{"n_head": 2, "n_kv_head": 2, "head_dim": 32, "d_mlp": 256, "norm": "layernorm", "norm_place": "pre", "norm_eps": 1e-06, "positions": "learned", "attn_scale": 0.177, "bias": "all", "optimizer": "muon", "beta1": 0.95, "schedule": "wsd", "decay_shape": "sqrt"}
Each number is 128 + 32 x the weight over its row's rms, rounded and kept within 0 to 255. Layers, rows and columns count from 0. Numbers have three digits each. The size before them is the row's rms in percent of the matrix's.

# down: layer 4 MLP down (transposed), 256x64, rms 0.149, rows 177-255, columns 32-63
# up: layer 4 MLP up, 256x64, rms 0.296, rows 178-255, columns 32-63
down177 083:152123090152153098146106152128131098108169197120119143171133115092093143116146099167104142113102
up178 089:172147139155130048143118159148180155111128088140116145122064123095135092135138070163113152132151
down178 092:058112112172101169118191149098115141124094110118109145105174137072164150158118117168131155111105
up179 100:133158153107178143102115194187133099136097128187137133081151170138078095108158111122154143180164
down179 088:129117114146153158139153095157076136121148095110130212143112114161114139114123040145179118154108
up180 097:073049107139130076179152127194159071137148071138103164119134136191150125135142160115185098131114
down180 096:120152131189101127180126136082083071132101161089086113107121092186117166166143083139126158133108
up181 103:095106144114151104149081111087113120132117062109138167129158093107153123189125172128138164110103
down181 110:071133128149137191125109193132122161137114155113099099085120087155128141156201111170100084183093
up182 102:164104080104144124218147076078153153137107168126119126158164205160107162108174168079168146124088
down182 104:131118158103103073113136150167095092169101190049169127166139069164156158125126122130160099138115
up183 106:145117062132158126144122123150072171095117134177143111183107131130142128146118157083118156072128
down183 108:119150225139066102125089123088146095113109104151088111098120160150142123181133093120143127117090
up184 115:134128132130129176097104147117159114132109100058167066102076146190210120146102167161076164106143
down184 112:140125067124123147067121115143127079103137155167168093147127197155148112111097119117150142082101
up185 112:106145099151177134085119116125116100132098121152137152096123169081154147136092105156134196176125
down185 101:193162118099158142133144097169112070116123136214095163108169139062154173133100144097160157173168
up186 091:149132119214173115072133085159105124158140103165103133100151128126160149106076121094181113174115
down186 083:213098118050127108173128123124145133065147132127181189094073129143061113115105157130076100102143
up187 101:144118113118156077116124090142144125196156098149036169161150182159095132165133140138158110139107
down187 122:103126142181156180097135150097157118182149170133074082105116175116136154104146163104142140182133
up188 098:154103127063158095131138180127055140187095137147099110163148111182151117144177128151152178121132
down188 100:089103147200145140084118126127164081096103080184168089164074197094089161128056111097132117109137
up189 099:128103094085123089188107142140173160164125092145108134119109118172140145148142130176075156125125
down189 106:139152112111169189107171100151115059137178155124113122126092166113152161134097059150101110148122
up190 093:155046117211147119116072096200120112144144101106140179118103075144156125154081112146119156156080
down190 085:113117133147170130180137136177073105107133101188166081122157144131151118111137112120085118057182
up191 099:197137154145073125120151174122099143094114149109120105068113178115134118181133129082143125171109
down191 106:196107160101138176066109112117118130151087099143106090133160125130144124062137173118118156142145
up192 120:177160126086116127170116162122130086136163151137114127137095156198144154112087179167154164074099
down192 103:179091125131153108130112114106146102159171167137187058136148132098182137118067113104170117144093
up193 099:132164142129121119108075144160113136115097115162052142091083216073126057160163095105173151128125
down193 097:183156151095091120138196159116093070169134115115148079100127142143162143181158114148128113141085
up194 109:129135170123092137124117158156092158123188134157148139113132153125154123165101121086138187179119
down194 108:095125111135168110070105114188106081138151154075119086161094104125131121144175195155110145126095
up195 095:116137083129112154114140093110084145131123137141115189176112119106110098159122096054158115201086
down195 094:161128150067165186162149149120101096064159199081144091113113107112127120101162161182141103075109
up196 097:156133146181094114137145117173171119111096145130107166141132111110090151108194172158110144136089
down196 093:120101023090133087150083164064072097149134102111128158150116147138168079157115127130122123170133
up197 107:133143043111112155116123137125175145152160109112073126067106143115190095145146143156104087154106
down197 112:156171178162116121127118090164104148156086140096134123107180183115083123127111155085100178095134
up198 109:082188062064184117140132162132104132094195161135174131098105118094121128130110174173133175104163
down198 090:125131134157110040121126111085151147162134086140080144150075176152139120145198134162128163112171
up199 097:152133078189168097201097145133144155135083147127141094147130160111129103141124117116165073131110
down199 094:121088119078101113099170054081111163121107162119164170109140168091121114167122176109086132127131
up200 081:150127054124115132119143105185126119123123131108124047125118180134162066167162128131204146136131
down200 083:103127124124136093158121093068143153079182104128124171100146153123123172143156165100135162173199
up201 104:140156171096129061171159145120086154180149146184161132159077159128160156139126091183151110121142
down201 103:184126140143135180123121063148069131109092146084077142117102069189165128143135084123136143153085
up202 094:145141111115151076167149113103089149136069098110128117130071201089111099100128126064196174144179
down202 092:124198180125157162136122080094098133138102117144134098120092143147149158101157135148019080178155
up203 094:110105100081119155107084138160136091167086125117138125179119154088097093163169097114165163138193
down203 098:112186150174126109201158184097107132076104191166105092091123128135076158116201137123119098092133
up204 090:126103095125131137206128111142119146170126121108137091083043136173158123108122132134087131138107
down204 103:159156160180129107095126116081086141112130166141127167122081111109135152136177155126107147177212
up205 118:136149111110153083093127124129131206148141146069124106124168177149127121159165122178143093106168
down205 112:127104112054180093100153126133159091108173170124137148109120127123199096119119100088123150125066
up206 091:144186103125144128169131120161107136126110072120133172196135203104114161137165150156175090115121
down206 088:147093194156105150126137153166131120048090144109088117097067122135153136138147077144139127141155
up207 106:116130127121190132161117147126107199158052087115152154166151111095163090139114132100150108104156
down207 096:097133161083114108093091156152113076149147151071121102160080137131111124091112139176139118147125
up208 099:146116115135181054103093178132157130126107188138146142198184105154132178086127137128160106055128
down208 101:114122106103161140066151155141140174121115150138155186093075139132107127133195162167104131115091
up209 091:071109134106073152112154171124155133118152170143122097098130133113145173107161071109131174088157
down209 095:158152064080170114109190126137111157155138085110110097137171178105134048143109124107127169110162
up210 100:157144064166166090121072125215144103147110117172071102141114138102156086126119094085116098070149
down210 100:121122168098095125138098118111103096147132124107184174140110052126132104147140116126101150101125
up211 099:110141148132137160099160127128145164132098112174057124130153180163102141142109122129128088129132
down211 103:136116100116161176096169090200125154184101121109139102185142160111102113131099115168052097096123
up212 115:087151106088124188160101160092086091125135150121138116106053169172147136166168139163092123190129
down212 098:218118147096128083067092133168116121096145167124154109141146104149141117184056115074113188164200
up213 107:131098124121107149160090172159142089078137119113079121111113159110141107224114102089103107165129
down213 110:157137098159163170112134163080147173113104084165094131051128107170104139121147091079133103155145
up214 109:108170140058163055131125109172096175148129077151150171146122151110125084188144155087117167123074
down214 098:094185130140135091189164137168128140145058160087124095147133112174141071158134100132108134139184
up215 105:083095123123145122129159155117117121056098078118106141123039142131141130168166191057126148089149
down215 101:179104126132089116135089096082099071154138180094107148139158149179125192096109070130160179141165
up216 104:121129159093119120074152091172156104126162156111082072104171143110179095150110143153123142094111
down216 106:124155110161110176106128186109095171174079161112114122133091095082127092110111091040146105193181
up217 092:111089168104087085109188171068139162152149151133126112150163118114171102167155189134111181102116
down217 106:043122133156114104118097082134086126139103129100078159123135107206111134108128124145151096130133
up218 086:082125135125138177184110145179149158154112087139114148129139066082116136130091102083095084098163
down218 087:168088146085075108111165081126106181114105112157197143141147170137169175135133134106160137152149
up219 115:105111136088126089107170156117085147182104081153151165134203126076163198174131094066142122115112
down219 118:121096129129078156085137128109102074081171158187132123119137153134130135134122208075102202102131
up220 099:126137138119137105181112199117123095140177173134126082096088147148110113131138114144104169122082
down220 094:101122144166172154103162137128089108154152121089162055150075110134182129133135141172142117120103
up221 094:108155146089100133083105176048171172102103117108117127174084157085167117158107208150093132128111
down221 107:096148167138109151212141086131092171090101117150138155074126171133097109071121106130101125147118
up222 103:136189160126142158123073170132141097142111102111103080119122160095099098170111107116121189190162
down222 091:141163125118098174081134171159130156077132138085096100176101105076157113144147170129113103080142
up223 095:139132139101129122115089154149126184121148100152134078127125144109067137196162150119046201164103
down223 111:121163099092093105153147170103105108133067131079084140195136081160168075159125160175093044127150
up224 093:075052122139104125144095095171123150178149104146167147159150117147131122120167193130137155105147
down224 094:162148082124164148141131071166101146091148143098059108196080137082132191124137147158190114159119
up225 103:130108156112171094133077104148107079147165107143078122100094101116179168171142112105116165095100
down225 100:097141119158122128101159099097120101120102132121160171134168174113143127082121182146151118116100
up226 098:138144145117081116107164119142121109228105114177145111150128139120176176119114114101151172137182
down226 094:170129080148131109092146108224088097128094061128128171080170148126107088125124094159087161181152
up227 101:135144082150113121168118109174100147151141116140142149126141204164168091116067132119111168130157
down227 095:124187138137105111208114130154152101143145128111107078090160101188085111186113157128097113153135
up228 119:119113104156130103165113163091170205148128083103103097157083168134089105177129164123088151160083
down228 122:117153136144122130176160092210192142074086135114066150165140107098127115163156110086130080188101
up229 100:122096165097131130152168103152104165135118125168110191136073158143144145106079144112103086102076
down229 093:090153065142132148165129145136166100131117100114141097180168100144060123147115145113107130152125
up230 108:097166201096097132118097166110136161167143162139115151085082150090137144118159142094138167175151
down230 100:087130100141122114203157160097095131076139131148158108171064170074140155153083185129103107091143
up231 105:156121134177152099115136168145133192145055114152150109103130175169140117154082120079139072202144
down231 101:142114135121166050164145127178089164095139103131100078095176161139080122144079129106136118128104
up232 081:086119130121116107137132102163117094167104176142100151156120220127072164139094064115146082129147
down232 098:106167143160178135090088140140123135113142098131098124135138164053152090162142165130035153157190
up233 097:123103137135169145205118120111176169172126099113168079132129157129160104171068097125146173113138
down233 093:147097176155178112143114112126088144167152079134153066135107136156133199155118069109138084091107
up234 105:158096114066129111117187096130181187174079112104127091152133084099128119126136099069138178143140
down234 100:170157113143102142131126129126133118136189121085146132190178089100134127107154099119109065134071
up235 101:170090130147136140171128116099143123081149141053146137070110127179172149167145186130091116199103
down235 102:126148095108176116103144089185172141150105117189170172128107065090073130114126112052141108083103
up236 109:126089177033108109129132135118171162106134156113102178137136131058101139130161113153167119111094
down236 117:092156108078123170167111130064070150182112115156192151152096154119131094110107154119081146147188
up237 103:118086116196145191112145102065175155089109141175160183139144119127134175157138111147098194087173
down237 105:128162123207080153108074074178149143120083134122098180178170109069163154164153101094132148120172
up238 055:118110116156103153155107080123161143163123180086164093088057113113125086130140097097145140117178
down238 068:139184111097086079096121099188088098080132097143120082124126089148077184145127175128116143099094
up239 107:087190065098091127081112140157178111169124155108084104103103129135169162121118119133068159114151
down239 106:100110161129108155112110189120171129149074073076170156116132153172121118136143152127094095130154
up240 094:147135185096099111077170113114114132212139120115165206146155153089187081103140121118107139109113
down240 092:091139133105166148113117145085127182148145133118129106151107130082117183112173154134175184021142
up241 103:116176099088083161132186122077125151182149074097172114175075104133140126126151156103089163153150
down241 107:061127090199132180109081130114125125129105159165111112082162154043183101150176094102134143183176
up242 100:110168163081105102170123108103109175119114114121123137119153154121138141169155132148094129158085
down242 104:137139180097079128125150178132161125122143123123144164111110208117082126165066036100122174137123
up243 103:117104120138112122145110092130144163143128153139081156200084080137114138126156153148165148106176
down243 102:146137079116098165105130131187116083116120162182161118085168162113089068144112103115057133173127
up244 104:151134145137110045130108117178089180135135107152137179161152098112122211147190139111106175140095
down244 100:178078114086066067092140109134139177146183118115129167147172102137110182192097111122144086168098
up245 094:131097127109168146160178123099157116167124178113061158117150140130132156075145142080148135131102
down245 089:087173125164171155125110104175094144098131108179125098086142142129113107131105041153108141111132
up246 111:165131103113130092070099124131138101157098086130100065139133168209075170127137148106164130155108
down246 112:121155151144136155208125096145081140146145125117139125103145090116153147129134139179127164122125
up247 099:136113125105120100154115104119117167155169162131142118143179042120148091168141106189109126094144
down247 094:118091127090135179121121136190151162138142067116126089154088123137188166117079120103125174163173
up248 077:138114135090137104159181189133238129101128136085087089169102102141118160203150138117153086089198
down248 083:113149162164129178101090081116061121098167136158094106097145142160133142060115163113130131180051
up249 087:161185160104180118194215157106121156123134075093145125150104158110122109118144106133120099101118
down249 090:171123104153107154102121052150119146119095099099141105181089189167139157115187124076118052102134
up250 103:129112159167137145105134170140130174129167149173143129147108082080126115158174146148086144127131
down250 097:110133124194105116140099115069110089084114190133138111120131146098148066117109139170110105140121
up251 093:131133133119149141176112083087132179127121101126105165082154227138178097162115133120147093113108
down251 087:106126092079136144152134129107108126128108150171118156110117071126129065084105100142128139147212
up252 118:148116110142103151104133129108124163108141179204038169156170108167156102176093108168109179141117
down252 119:161104159109136167152108161164133153117146152168079120089112111118126128095104148137190096080156
up253 094:112138090096125095156223104077143126134106140122097107108113142168131133060117125091191186104152
down253 087:121126073080185141062098134162120103121142115138113197121186156131183143183133116132064129102150
up254 121:143114147158132106126120154152130100163163184107084135139120081162078156150094191077162146154147
down254 127:169135130187107036156086145125133177087149112161104144110163111128168083130146088082132140120093
up255 100:125130131124148063140144194147125162140101142107169145125096199090178136125123103160125127070177
down255 093:107103097086168139118117122118128152120150152143141066111134111099136131034183156134123200165054